config = dict(
    n_head=4,
    d_mlp=704,
    norm_eps=1e-05,
    bias='none',
    parallel_block=False,
    init_std_up=0.0251,
    lr_mult_o=1.5,
    warmup_steps=200,
    seq_len=1024,
    z_loss=1e-05,
    train_tokens=232700000,
)
Each number is 50 + 10 x the weight over its row's rms, rounded and kept within 0 to 99. Layers, rows and columns count from 0. The size before them is the row's rms in percent of the matrix's.

# layer 5 MLP gate, 704x256, rms 0.1, rows 0-108, columns 128-191
101:54 58 45 49 70 63 46 65 57 37 50 36 56 40 42 44 53 43 51 43 39 50 64 43 66 58 48 38 54 53 55 55 48 59 27 39 42 46 70 52 53 49 57 42 36 39 46 47 57 48 44 45 43 37 59 41 51 47 66 66 53 46 55 53
101:50 58 54 44 37 72 60 37 67 44 59 33 65 26 72 44 51 47 43 51 54 41 58 67 52 46 57 46 50 53 56 76 77 35 54 49 34 52 54 36 31 54 57 52 49 41 57 47 45 47 27 68 39 44 51 50 46 38 66 39 47 56 46 37
103:55 52 61 46 51 60 52 60 38 50 70 54 46 43 41 50 48 57 39 54 57 64 44 41 29 32 32 46 41 41 50 26 47 48 48 47 52 52 51 65 68 52 31 51 47 40 46 31 53 45 49 43 46 61 50 67 39 55 37 57 63 43 50 37
108:43 45 63 33 54 48 50 31 55 56 46 48 41 40 38 36 31 27 47 56 47 58 45 55 46 70 43 32 46 41 67 49 46 52 50 64 52 44 23 56 47 43 50 43 64 40 58 37 31 67 77 42 33 38 33 61 56 60 44 55 39 52 52 41
088:47 30 47 80 52 74 55 53 68 41 42 58 48 52 47 56 55 56 46 65 57 55 50 62 45 61 52 35 38 41 45 58 39 42 44 50 42 42 40 53 71 41 55 55 47 39 42 46 34 46 34 40 55 72 40 52 51 47 38 51 43 40 59 43
098:67 44 59 56 49 28 45 43 41 32 50 53 51 35 48 37 58 34 45 51 49 32 52 63 51 49 59 55 51 52 70 41 47 51 45 46 68 43 50 49 39 42 48 39 46 58 31 46 55 44 67 61 51 58 44 54 37 44 59 43 53 58 61 28
103:53 46 26 44 58 59 42 48 48 40 54 35 61 43 54 75 41 50 31 38 43 39 54 52 62 56 57 37 56 40 45 33 38 61 43 60 47 50 63 53 39 45 50 60 37 55 51 35 43 57 57 49 53 58 51 45 42 32 57 50 61 56 71 43
102:44 50 54 42 58 40 61 64 45 47 43 47 52 64 65 39 51 49 47 53 53 52 53 48 55 60 44 38 74 57 54 39 41 32 45 36 32 57 51 41 25 54 50 53 45 54 31 53 55 38 64 41 56 40 29 53 55 41 44 37 47 46 48 77
103:62 51 45 57 35 29 51 51 35 35 50 35 32 45 43 49 54 58 40 68 44 56 47 49 54 36 48 41 58 58 48 46 47 46 51 54 46 53 48 50 67 45 62 50 53 52 49 53 66 38 43 57 40 55 43 44 59 56 72 55 64 60 62 60
108:32 62 46 51 44 54 60 62 53 47 31 37 40 51 53 55 41 56 51 35 47 43 53 45 60 47 40 41 52 66 58 57 29 59 46 61 40 43 51 58 59 44 59 44 43 42 55 61 56 46 46 37 46 53 51 61 51 48 35 53 32 30 34 47
090:56 49 61 28 51 45 64 52 53 53 39 56 41 28 42 51 42 48 30 40 75 61 59 36 56 39 51 29 31 40 49 48 48 56 42 47 57 57 44 59 39 63 44 70 47 45 48 46 45 36 54 74 48 50 46 54 48 47 64 40 49 50 57 44
112:56 65 69 43 40 45 56 51 53 51 46 45 68 56 56 44 71 59 32 52 30 38 61 32 54 54 52 42 44 48 43 43 51 54 52 48 68 34 41 59 37 55 46 54 40 47 64 46 64 38 55 44 34 51 82 58 47 57 47 52 55 65 62 37
100:41 40 57 48 42 66 57 67 57 28 60 57 65 53 55 61 49 46 37 47 47 52 33 58 50 48 47 51 56 47 64 43 55 60 48 38 67 50 31 45 54 55 46 37 22 58 51 44 41 63 49 37 51 54 50 56 58 43 44 43 54 44 45 45
107:46 58 48 59 34 36 46 66 45 45 68 41 49 53 44 38 36 69 44 41 59 63 33 65 50 51 37 45 54 51 50 50 59 41 62 49 54 37 66 41 47 54 54 58 67 53 51 19 64 43 58 56 46 47 39 49 54 49 61 68 41 47 47 35
116:42 43 51 47 55 46 61 44 40 47 64 54 39 33 38 61 43 50 56 39 40 58 49 62 29 57 33 54 49 66 37 55 75 55 63 42 51 53 54 61 33 40 28 59 40 47 48 39 73 45 48 61 41 52 52 55 55 46 55 60 57 29 51 53
099:54 49 40 57 53 53 59 58 55 38 36 54 70 43 82 49 50 24 49 59 46 57 58 51 44 38 62 42 47 47 30 42 60 32 52 50 53 51 33 36 43 69 55 42 44 47 49 49 52 63 50 45 63 47 42 45 28 53 41 40 56 38 51 54
109:50 48 42 55 54 42 76 50 47 54 62 48 69 55 55 38 48 56 57 52 43 55 49 56 31 48 57 61 68 43 51 34 40 34 56 39 39 56 37 55 37 44 43 61 32 42 56 39 67 36 50 52 39 35 50 52 30 49 65 49 43 53 60 31
101:59 54 52 57 45 48 60 31 67 48 61 53 61 42 43 47 41 53 22 44 61 46 49 53 47 60 56 70 50 32 33 59 42 44 66 48 52 39 62 72 43 37 45 59 53 38 53 65 44 32 44 56 56 49 58 32 40 29 54 44 38 53 44 17
107:50 43 46 48 52 62 48 65 44 34 54 48 59 47 37 59 60 35 37 59 43 63 45 59 57 44 28 72 47 61 49 58 52 39 31 62 63 39 43 53 43 44 64 40 33 44 47 62 60 51 36 64 48 67 50 60 56 37 39 51 50 35 43 60
084:51 54 25 50 37 59 41 47 35 45 47 46 63 41 45 53 60 44 44 48 45 41 36 41 62 49 72 58 51 41 60 58 71 55 65 26 61 58 47 49 62 56 37 52 41 49 51 53 40 40 51 53 59 33 47 31 34 50 50 44 40 52 75 54
092:81 54 57 51 37 54 53 54 48 46 57 61 58 51 53 60 57 32 62 36 41 60 67 55 64 53 73 43 46 60 56 43 64 47 66 48 49 52 46 43 59 59 66 43 64 34 44 54 61 69 54 43 57 42 61 49 41 33 33 38 50 64 36 32
100:53 43 40 49 63 40 33 60 47 63 45 52 50 32 54 38 43 43 51 36 56 41 44 44 44 74 43 50 52 55 47 40 50 65 59 74 37 65 49 63 55 53 45 59 43 57 41 48 46 49 40 67 52 45 46 53 55 36 54 37 53 49 40 52
087:67 59 65 50 65 65 70 42 45 40 45 49 39 60 46 38 38 54 45 59 55 48 62 60 54 46 37 49 46 46 46 43 49 35 43 63 41 30 58 52 37 44 57 43 48 49 38 49 43 64 71 46 43 28 66 49 48 65 44 45 44 49 28 52
103:54 45 48 53 59 51 28 45 34 62 52 41 53 35 41 50 40 64 53 39 45 36 50 53 46 34 51 52 67 54 35 46 55 51 44 33 39 32 40 50 60 43 41 55 43 51 58 33 43 45 52 40 68 41 49 56 56 64 50 32 54 50 72 69
110:70 58 40 66 68 43 66 64 44 37 36 42 44 41 58 45 46 35 37 51 36 54 48 51 50 48 52 45 53 60 35 28 59 48 47 43 60 60 38 58 35 73 49 40 45 50 39 46 65 44 34 45 61 55 34 53 72 41 34 38 49 42 56 67
092:47 54 48 28 49 48 41 64 48 55 31 37 51 57 49 47 45 71 36 44 57 61 45 36 49 49 56 39 47 74 31 43 38 39 44 38 34 49 52 48 44 55 53 55 68 59 50 41 70 31 51 35 64 48 44 47 59 49 47 44 52 42 39 57
104:54 71 45 48 44 39 61 53 45 38 52 57 49 46 58 41 45 52 40 40 73 33 59 58 47 42 44 44 53 70 40 44 59 41 47 72 57 57 36 53 49 58 76 56 40 40 38 57 55 68 49 50 45 60 41 41 41 57 45 32 54 31 64 53
098:51 54 51 65 46 37 56 43 42 47 56 49 34 61 50 57 52 46 50 48 53 52 47 56 59 54 58 27 37 59 61 45 48 40 49 45 50 55 53 57 58 49 36 70 60 59 42 41 47 57 51 61 44 52 39 36 58 53 69 48 35 46 61 63
075:61 31 60 72 36 61 63 58 39 47 49 46 48 63 56 56 46 52 51 67 67 40 45 40 24 46 60 38 66 62 52 42 67 62 63 26 52 42 48 46 50 54 57 50 54 45 65 58 42 32 56 49 60 43 39 26 65 52 44 54 56 37 53 44
076:40 62 66 44 38 56 75 36 54 48 62 52 39 35 55 60 55 58 55 49 40 39 61 28 62 51 39 48 58 50 54 41 25 41 52 63 46 40 42 63 46 57 52 50 44 60 51 61 67 58 37 33 58 31 38 41 47 55 65 68 62 47 54 40
080:41 55 57 57 66 57 54 41 67 39 51 55 38 46 54 58 52 52 48 56 56 50 54 50 51 41 46 64 46 48 42 51 51 63 31 56 49 47 42 35 47 58 57 48 48 37 48 63 53 43 59 56 46 60 51 53 39 53 65 59 51 48 26 54
095:46 47 54 37 63 63 49 44 27 68 44 58 35 59 49 43 41 57 38 61 49 61 52 49 55 64 71 64 51 34 55 56 50 63 35 51 47 38 51 60 44 57 65 50 52 49 47 51 59 29 49 55 39 44 52 62 61 55 34 36 36 63 63 41
101:53 58 50 39 66 36 50 23 52 53 71 47 37 63 63 66 40 56 55 42 34 40 55 52 52 69 47 37 54 60 49 36 54 37 50 47 33 38 44 68 35 48 34 69 30 51 38 56 48 70 58 59 44 48 51 51 47 51 52 61 45 45 50 53
103:51 56 59 61 64 27 62 49 41 64 52 56 54 40 54 60 34 53 45 68 28 46 42 48 66 58 39 53 46 49 32 49 49 25 53 58 31 46 50 45 67 75 45 61 42 54 38 57 43 48 67 59 44 40 46 58 33 47 68 56 27 34 56 50
104:50 42 41 44 21 48 51 45 41 48 61 57 59 60 57 55 48 52 43 59 49 52 28 63 67 48 47 45 51 73 59 62 53 47 30 27 60 41 35 57 49 52 45 70 38 50 32 59 61 56 39 40 35 49 54 46 56 43 37 49 50 55 49 41
087:45 44 48 55 30 43 47 55 55 51 58 50 54 52 54 48 61 62 50 45 50 39 60 45 42 38 44 44 48 55 49 33 48 53 48 50 32 45 49 49 47 61 57 30 34 46 57 49 50 57 68 38 40 50 55 55 46 58 51 47 24 39 65 48
100:62 37 52 33 45 53 57 52 54 46 58 39 30 49 57 50 63 52 58 30 49 48 38 55 56 47 69 50 34 49 64 26 46 57 31 40 56 66 45 39 41 69 38 63 44 39 47 39 61 41 48 44 57 57 34 31 60 46 57 44 55 56 63 54
097:62 54 50 67 53 32 50 43 57 43 29 46 54 51 58 34 44 38 44 50 33 38 43 52 47 47 51 29 59 47 58 33 40 48 56 53 53 56 31 62 55 45 37 56 39 67 60 39 60 81 48 46 59 64 65 64 42 48 56 66 45 59 38 59
081:42 44 62 41 56 60 55 63 45 42 49 59 51 45 49 41 34 66 42 39 53 47 60 59 54 52 78 52 56 46 47 55 49 55 52 53 70 36 43 57 70 33 40 45 56 76 43 56 43 47 60 46 40 35 61 61 36 57 63 57 42 65 57 29
107:38 50 50 55 47 44 51 53 36 54 47 56 62 46 50 45 45 63 38 63 61 57 57 47 40 58 38 44 64 50 46 59 41 47 46 35 62 36 43 42 39 36 52 52 40 53 37 42 36 45 54 57 47 45 54 45 39 55 51 58 49 51 66 62
110:48 66 61 54 36 42 48 35 64 37 42 50 57 53 51 31 41 54 46 45 47 53 45 48 70 73 49 66 42 62 45 37 50 54 50 34 49 44 41 39 55 45 45 63 32 52 33 41 54 57 45 62 38 42 40 42 53 51 58 50 54 28 38 40
097:34 42 56 44 53 57 47 51 32 55 54 67 53 54 68 56 61 64 44 45 56 31 48 54 40 67 43 42 48 49 52 58 46 61 48 53 66 63 38 40 58 42 37 48 56 55 60 41 46 36 52 72 55 39 30 56 39 48 44 54 36 52 34 42
100:38 46 63 64 63 41 41 47 25 48 48 60 61 49 33 42 45 41 68 33 47 47 65 53 33 63 38 56 48 39 40 52 52 66 52 39 45 49 37 62 59 66 46 58 56 50 55 71 46 56 59 46 33 47 51 46 34 44 56 42 38 66 56 44
074:48 55 45 65 37 59 54 46 61 56 28 44 18 32 40 47 66 46 45 46 53 39 50 35 62 56 46 57 39 45 50 26 45 59 55 44 57 40 47 45 50 40 56 37 58 39 37 42 31 59 46 51 52 54 33 34 62 45 50 45 40 42 48 50
094:54 28 66 51 54 53 58 58 54 30 55 44 55 39 50 71 51 59 64 42 49 56 58 50 56 46 44 35 68 56 43 55 58 42 52 49 56 51 61 73 55 40 57 42 54 47 44 46 36 55 51 47 63 58 63 34 57 21 30 54 39 35 52 49
112:71 40 34 67 44 41 50 38 49 58 54 39 44 46 44 42 52 52 50 59 56 31 52 56 29 66 36 53 57 57 55 52 48 53 44 33 41 56 50 53 43 50 61 57 35 48 61 33 48 45 50 56 52 45 42 51 27 59 49 63 62 45 45 34
101:39 42 48 40 54 49 46 44 52 54 47 51 54 74 65 46 64 46 41 54 46 53 69 46 50 48 30 47 42 49 43 46 43 44 58 36 59 49 48 64 33 62 40 49 48 51 57 41 49 37 46 65 55 23 59 51 45 45 67 50 51 49 38 61
093:52 43 57 60 35 32 42 53 53 47 30 31 40 65 62 55 53 54 29 46 42 30 51 50 34 62 59 50 43 52 53 45 42 54 48 48 42 54 52 46 51 60 39 46 24 60 53 52 68 56 36 63 58 58 50 56 49 51 56 56 46 46 29 54
096:40 69 65 60 53 35 46 42 50 56 51 41 48 54 67 47 44 41 38 46 75 39 46 62 58 65 54 55 49 62 53 51 44 36 73 48 49 37 35 40 42 49 57 59 62 44 57 43 60 59 45 66 39 65 66 37 42 44 56 40 53 54 55 58
098:59 67 65 45 51 57 55 43 48 42 54 54 64 53 54 56 44 25 61 52 63 48 61 56 42 67 48 56 46 52 61 35 44 66 40 43 49 60 53 50 52 60 53 57 35 55 56 61 61 52 51 36 53 57 36 50 70 51 48 56 45 58 44 50
098:33 52 45 30 66 58 54 53 33 53 57 52 45 46 58 60 37 46 39 24 52 69 47 55 40 53 59 40 37 35 55 57 42 43 53 40 46 30 37 46 65 42 59 54 47 55 48 58 46 47 59 56 53 53 44 50 52 54 39 48 50 45 65 58
108:39 69 55 57 56 69 56 50 51 60 69 42 38 45 50 58 37 26 46 33 50 60 54 34 28 51 48 37 60 51 53 43 45 60 51 40 62 48 52 50 45 52 50 38 44 51 61 43 56 44 57 60 35 38 46 58 45 50 38 63 66 37 40 37
109:38 59 49 59 50 42 55 67 29 44 49 53 44 43 60 41 51 62 42 57 46 59 46 38 59 54 37 34 73 50 54 30 36 56 71 35 53 48 28 52 55 46 35 51 50 43 56 59 63 53 47 64 55 54 39 52 58 55 54 49 51 48 51 52
107:51 67 57 43 34 55 59 59 52 60 62 37 45 56 50 53 53 55 51 40 55 45 41 46 44 67 59 30 51 52 49 33 69 47 44 55 57 44 46 51 41 68 51 56 36 49 50 69 40 46 61 55 61 37 49 57 71 44 52 47 66 43 31 52
116:58 34 44 54 48 38 60 50 28 46 55 57 41 48 49 62 55 46 57 29 58 53 62 41 38 41 36 49 58 49 53 64 44 46 68 53 53 43 57 61 53 55 66 33 41 64 39 45 46 40 71 60 57 36 35 62 40 50 44 35 40 49 66 50
098:50 32 46 52 32 39 42 33 53 22 52 50 38 48 59 29 42 42 53 42 52 37 60 64 39 36 58 41 54 56 47 53 46 45 61 47 76 32 49 44 59 55 46 51 47 53 45 46 35 51 46 69 59 51 29 44 56 50 46 26 31 36 45 39
100:65 53 50 59 38 61 54 62 39 45 43 54 66 32 55 65 56 41 56 48 47 54 50 59 49 68 54 43 43 49 36 65 48 53 47 60 42 54 71 51 84 60 37 61 42 31 42 44 50 56 62 62 46 38 59 42 52 53 58 54 38 46 35 57
109:46 53 48 34 53 67 61 73 44 53 69 60 74 43 53 54 52 54 47 40 42 49 47 54 50 64 43 42 55 51 55 54 51 39 62 44 38 47 46 57 53 39 49 51 40 47 56 41 60 47 45 50 53 49 55 74 39 36 60 63 51 39 35 58
104:40 50 32 48 35 57 53 48 48 50 58 34 42 50 63 59 32 48 37 62 49 33 50 52 50 63 35 36 50 65 38 52 49 41 43 45 41 33 43 32 41 68 43 42 50 52 46 43 64 47 55 43 57 67 57 54 61 65 44 41 43 56 41 47
102:61 41 61 53 65 74 46 55 60 33 57 48 53 47 43 50 50 43 51 66 53 62 56 39 63 56 46 53 55 47 60 39 51 56 67 57 41 35 63 51 52 49 42 43 53 44 42 42 51 43 35 54 49 59 51 33 48 53 43 50 49 70 48 49
075:39 62 48 50 52 60 37 45 48 30 45 65 69 38 53 50 46 53 53 67 18 35 63 55 41 44 39 53 43 66 47 30 67 62 29 44 54 50 50 50 53 50 62 47 52 54 43 48 24 38 47 52 53 38 37 63 71 77 48 42 42 53 66 55
104:51 71 51 51 45 51 59 33 51 37 37 52 53 51 47 51 37 50 47 50 46 41 41 56 56 47 44 47 39 40 61 59 30 47 45 55 54 60 48 64 58 55 59 61 34 56 49 52 48 29 46 42 57 47 53 53 52 51 55 60 58 44 31 43
100:46 50 49 47 49 55 53 48 35 62 52 41 56 47 43 43 43 59 54 66 58 43 59 30 54 53 55 53 53 53 61 64 42 47 47 51 49 38 55 58 53 53 35 56 40 52 50 49 52 51 47 60 27 46 42 39 57 61 51 49 39 58 37 48
100:64 52 51 65 60 46 44 39 27 43 51 54 32 76 42 51 70 49 57 59 65 57 46 54 31 45 43 54 52 71 34 59 26 53 42 49 41 48 33 60 50 37 45 52 58 69 53 49 51 57 51 48 50 57 46 46 56 57 48 65 68 54 26 50
100:50 44 49 42 40 44 54 24 43 53 56 46 39 57 68 49 45 49 56 45 48 44 50 32 54 44 59 53 52 61 55 58 48 53 37 49 51 52 44 33 49 57 61 56 45 64 51 53 49 65 46 49 76 26 40 46 45 52 36 46 65 55 49 71
099:50 51 55 61 53 62 61 43 44 47 46 59 52 42 44 42 55 54 52 40 49 50 64 73 40 42 63 58 45 37 45 55 56 53 59 41 42 49 62 59 64 61 62 44 44 63 66 48 43 50 48 53 62 50 66 54 40 45 55 63 52 54 50 56
087:63 39 58 29 43 51 47 45 61 47 57 52 41 43 64 42 48 40 57 29 61 63 57 39 41 32 39 37 56 64 62 70 77 44 67 64 57 49 53 72 54 45 39 68 73 66 64 31 60 42 58 48 48 50 70 56 51 52 49 47 28 48 54 46
084:58 57 68 65 51 59 43 61 51 38 56 66 32 44 43 53 52 53 53 56 60 42 44 61 52 52 63 42 56 54 51 46 54 42 50 50 53 35 43 55 69 55 34 58 50 62 57 66 57 43 50 51 41 55 54 35 71 61 38 53 36 54 38 58
102:58 50 31 43 52 53 43 63 42 36 53 44 49 59 51 40 60 55 50 52 51 43 52 60 56 53 44 57 44 62 62 38 38 52 69 53 71 50 36 29 48 49 57 39 53 57 49 29 51 79 55 54 58 43 68 45 66 41 36 74 57 50 54 65
098:42 64 56 50 51 49 54 62 55 40 31 38 58 57 53 37 29 46 46 39 44 53 68 62 51 49 46 43 48 51 54 46 49 67 63 57 57 60 68 66 67 48 47 34 64 54 51 50 52 45 51 53 51 34 43 41 45 57 47 55 33 26 62 62
099:54 32 80 55 46 58 35 52 58 53 42 51 63 46 60 37 55 46 45 59 60 40 40 52 54 41 38 46 44 35 36 36 44 43 61 50 62 55 43 66 47 60 31 44 54 56 46 55 46 36 54 55 42 37 46 63 43 50 51 46 48 41 66 48
095:50 50 65 39 64 49 52 31 35 51 42 68 36 44 69 56 56 43 48 57 47 60 53 71 28 57 66 43 36 60 51 60 47 45 64 63 41 60 53 45 61 56 54 45 58 43 34 69 38 48 51 51 45 46 40 36 54 36 36 61 44 52 57 56
109:61 48 30 46 61 41 49 35 56 38 53 41 35 52 56 46 46 49 39 47 59 46 60 47 57 53 52 72 42 43 46 52 43 55 42 50 56 46 68 34 33 40 60 59 60 54 63 47 47 45 53 47 56 61 43 55 66 53 36 66 48 50 43 40
105:49 53 45 46 58 68 42 46 58 51 49 41 47 58 44 49 43 49 42 33 46 51 51 60 41 51 38 54 60 36 53 50 63 62 58 57 48 65 36 63 45 35 54 42 52 42 57 52 54 50 62 55 37 48 47 46 39 55 25 35 42 48 60 73
083:53 30 37 48 61 40 38 31 45 51 52 42 46 65 65 56 51 56 37 35 57 49 22 41 58 57 51 54 42 49 45 60 53 55 60 40 50 47 67 51 23 51 59 66 54 54 36 50 35 43 49 40 47 43 59 55 64 38 39 29 61 50 37 43
103:50 47 53 73 64 44 58 68 56 54 45 71 52 66 44 44 47 62 43 57 49 55 34 52 43 39 47 59 47 58 59 45 49 54 44 42 50 52 46 48 40 45 51 47 41 59 54 46 47 53 64 38 50 45 37 32 42 53 52 46 47 34 44 38
101:61 46 64 49 58 56 44 40 56 46 45 40 56 55 52 37 36 41 42 52 41 62 61 64 51 48 56 65 49 59 39 34 57 58 49 50 46 59 46 30 51 57 42 40 23 74 61 52 44 57 43 57 41 23 37 48 56 39 58 47 30 58 52 42
099:50 53 46 55 62 33 49 61 35 45 53 52 57 44 52 59 60 55 42 61 61 60 43 54 54 54 48 33 38 43 54 48 57 36 29 55 53 67 54 48 46 49 26 42 58 61 60 37 56 54 51 55 55 47 51 46 47 56 32 46 45 46 70 44
099:59 44 72 58 50 42 44 56 57 43 51 54 60 52 49 56 34 53 31 34 34 50 36 51 64 50 44 57 55 47 41 60 66 61 49 48 45 58 38 54 54 65 57 35 72 44 56 30 36 61 47 62 59 29 56 37 59 61 50 46 52 46 45 66
103:63 43 67 51 51 48 52 22 32 61 42 35 54 54 50 43 64 64 41 63 61 47 58 54 41 64 65 61 57 59 43 48 44 55 52 47 40 38 58 43 56 42 50 66 42 56 38 38 43 51 50 45 33 64 48 51 52 33 42 40 57 63 53 52
090:39 50 62 59 59 43 52 51 48 55 52 60 47 44 50 70 73 60 40 50 54 42 36 61 46 55 68 43 40 52 43 57 39 58 70 48 44 63 48 40 34 42 61 49 54 45 62 44 41 39 40 54 55 39 47 61 48 60 61 47 52 49 52 42
103:53 59 61 42 58 58 51 38 55 48 52 44 54 53 54 42 39 34 54 39 52 52 35 38 42 52 49 42 47 72 50 68 42 50 36 42 58 48 58 47 46 34 50 51 60 50 46 40 42 47 50 35 22 57 51 42 51 63 54 41 37 39 52 39
100:49 40 56 45 54 57 48 54 50 48 52 30 48 55 44 58 53 33 46 45 46 58 39 53 39 32 50 46 66 59 24 51 26 65 48 42 57 44 51 48 51 69 45 46 59 66 59 47 68 46 45 60 49 44 56 53 57 60 62 46 45 31 62 48
095:57 53 46 59 40 53 47 60 57 34 42 30 40 36 68 32 43 52 47 47 61 66 57 69 38 43 64 34 34 40 57 61 79 52 54 46 58 52 59 51 55 61 57 30 47 65 47 49 55 35 50 37 55 62 40 36 55 47 58 60 50 63 48 22
105:51 38 47 41 50 51 58 43 39 41 38 32 43 24 52 51 54 48 46 56 41 61 51 46 49 42 45 54 68 56 55 49 39 53 43 46 64 54 57 63 45 44 33 45 52 54 31 38 54 58 65 39 52 43 48 44 50 50 47 47 48 47 51 51
095:45 76 46 45 59 48 67 59 71 53 58 46 40 39 48 52 47 42 46 50 52 50 30 48 53 53 61 61 47 44 50 57 37 50 60 64 57 56 45 57 41 59 61 60 66 38 62 42 68 54 50 65 54 40 44 62 42 28 45 55 43 32 63 56
096:51 45 48 39 34 65 40 53 48 65 57 62 49 42 45 45 59 59 35 48 48 40 48 29 58 54 52 55 41 51 63 45 44 56 37 48 34 49 60 37 46 41 63 50 43 36 55 44 39 54 66 39 50 61 49 25 62 46 50 41 56 52 50 42
075:47 44 55 63 54 61 53 32 55 51 33 63 34 30 50 38 63 45 57 46 49 50 44 49 49 44 50 34 39 40 39 41 47 52 33 40 55 48 53 43 45 75 46 51 51 76 45 53 56 52 64 38 41 55 66 31 51 40 39 43 41 60 57 49
098:53 50 43 61 59 45 45 35 63 50 47 38 53 43 48 56 46 64 68 48 69 53 69 61 66 52 44 46 46 50 48 58 50 45 59 62 52 32 52 32 56 57 38 50 57 34 55 47 63 65 43 48 49 62 66 41 52 48 45 54 48 48 55 50
096:60 53 40 44 52 49 53 42 58 47 48 53 53 51 46 56 38 46 37 37 62 40 40 64 45 36 65 51 39 44 57 56 56 52 35 49 44 53 49 49 75 73 64 45 47 63 54 46 54 59 39 54 49 50 48 40 42 46 41 39 30 63 69 54
105:64 53 50 40 66 37 63 41 56 44 42 43 60 56 35 50 37 48 38 58 65 52 27 43 56 75 58 43 49 47 49 52 44 56 44 45 44 50 45 40 35 47 35 43 55 52 43 60 48 62 63 40 53 43 47 41 48 62 51 44 43 43 43 30
096:44 67 52 60 56 51 44 51 47 50 39 48 62 41 44 55 50 41 45 65 48 58 55 62 69 52 58 59 57 51 53 48 54 56 59 42 51 35 47 49 55 43 43 60 61 56 49 68 38 51 58 38 71 56 50 32 57 72 53 54 58 44 61 31
087:59 44 66 56 45 46 62 47 37 47 31 32 31 52 55 50 46 53 52 62 60 34 56 51 62 54 47 64 63 65 47 46 35 58 40 59 51 40 50 53 51 51 53 70 45 37 47 54 53 37 61 62 43 47 42 46 62 41 46 61 40 58 48 46
103:52 28 61 34 46 48 45 53 67 50 42 28 47 46 43 53 51 46 42 34 40 28 45 44 55 41 60 58 49 29 52 59 42 45 51 63 66 53 53 52 36 50 52 51 37 62 39 48 49 52 56 63 58 19 38 49 55 50 56 42 49 38 46 49
096:69 37 38 51 37 34 44 73 29 50 46 52 65 55 56 39 40 60 45 55 50 52 39 62 49 64 47 28 66 52 39 32 45 55 48 64 39 54 54 53 53 47 43 67 52 69 56 41 54 42 46 45 52 52 68 42 59 33 50 35 67 65 60 49
096:59 61 47 38 58 49 53 53 62 59 46 66 36 26 35 59 61 43 53 57 36 50 59 44 77 43 49 38 47 62 45 30 53 59 57 57 50 38 61 45 50 58 39 60 46 55 60 37 36 64 64 45 37 33 47 30 70 43 49 39 59 39 53 36
103:54 46 52 41 48 53 60 56 52 55 47 37 37 54 58 51 57 46 49 49 34 56 60 38 44 61 40 61 47 42 57 33 44 68 36 49 66 67 56 52 40 54 48 48 56 39 44 47 53 41 53 37 48 45 44 52 40 35 30 42 46 61 41 52
102:47 55 67 46 59 45 47 62 44 60 53 37 49 59 41 60 60 59 50 64 66 44 29 39 52 39 59 54 51 58 52 47 39 54 63 62 52 71 57 40 47 53 60 75 40 51 48 34 60 41 33 45 32 39 50 53 49 50 54 58 41 54 54 44
107:41 57 34 58 39 61 38 52 38 35 43 31 44 33 59 45 69 35 38 59 63 58 44 52 46 57 37 39 59 66 34 53 53 45 65 44 34 43 43 54 44 22 30 45 50 56 52 46 36 64 36 61 44 47 33 53 58 41 43 57 38 57 53 46
090:42 27 58 45 57 43 46 46 62 63 39 37 51 49 57 68 71 47 66 41 45 51 43 48 33 57 55 45 33 31 43 51 64 55 56 54 51 64 40 42 78 56 48 46 52 76 43 58 25 38 46 57 40 56 41 51 63 51 58 52 32 46 58 57
103:38 47 45 54 41 45 34 44 48 53 73 47 58 38 55 47 40 49 58 41 69 29 49 69 30 50 65 53 53 51 47 71 51 46 40 58 40 59 57 68 60 53 61 68 39 34 56 64 43 46 52 66 58 41 52 40 49 54 29 44 58 52 51 58
098:41 60 40 42 47 39 56 46 32 63 57 53 40 55 40 52 64 58 29 58 50 26 55 21 63 49 44 53 54 45 38 51 52 42 54 51 47 61 55 59 61 55 36 53 53 51 67 52 57 44 52 51 53 43 79 42 39 58 42 48 49 40 59 45
091:52 49 49 45 46 43 45 53 50 70 66 33 38 53 33 56 50 55 47 49 52 34 49 61 36 29 46 54 48 39 48 47 51 54 50 41 41 37 42 44 61 41 53 55 60 54 65 45 31 62 52 63 41 57 58 61 52 22 57 48 53 30 49 26
104:64 26 51 55 51 48 57 57 48 57 43 63 64 68 60 42 49 53 46 51 61 25 62 64 40 47 58 41 57 42 39 52 49 24 67 56 43 58 31 48 40 46 57 55 50 52 32 58 53 53 50 50 57 39 56 48 52 65 44 41 47 63 55 45
110:62 67 54 58 67 56 39 33 43 59 42 42 58 36 44 52 45 48 24 57 58 51 36 40 55 69 56 55 53 43 60 66 48 59 56 47 49 62 62 45 53 62 49 44 53 64 45 49 37 35 71 42 42 38 59 42 51 44 46 52 44 35 67 58
105:60 49 60 47 42 59 53 48 62 33 60 47 47 35 39 42 50 50 65 57 55 53 60 32 51 55 55 40 43 54 44 44 43 55 49 35 61 56 58 50 61 30 45 51 43 62 43 61 43 53 43 54 41 52 48 65 50 47 45 46 38 51 60 53
095:45 52 48 62 47 32 53 39 47 63 75 56 56 47 59 66 40 50 53 37 44 43 47 55 59 71 61 52 45 38 81 55 49 53 53 55 38 58 42 75 58 48 45 42 39 51 40 35 59 53 64 48 41 56 43 65 48 39 49 74 61 57 55 37
105:33 56 65 54 49 51 53 56 37 43 52 33 43 49 40 56 49 55 50 42 41 53 65 50 53 42 48 71 55 43 52 48 53 43 62 61 55 66 37 50 47 49 50 52 59 69 63 48 48 56 68 57 47 53 31 45 56 56 63 51 63 62 42 65
090:39 35 64 52 45 55 63 59 66 47 58 56 51 58 63 39 59 67 49 49 63 55 48 32 45 43 46 74 46 59 48 52 55 44 59 47 55 54 48 69 66 40 53 59 49 47 58 50 49 46 26 54 59 46 51 42 61 45 30 47 35 39 46 50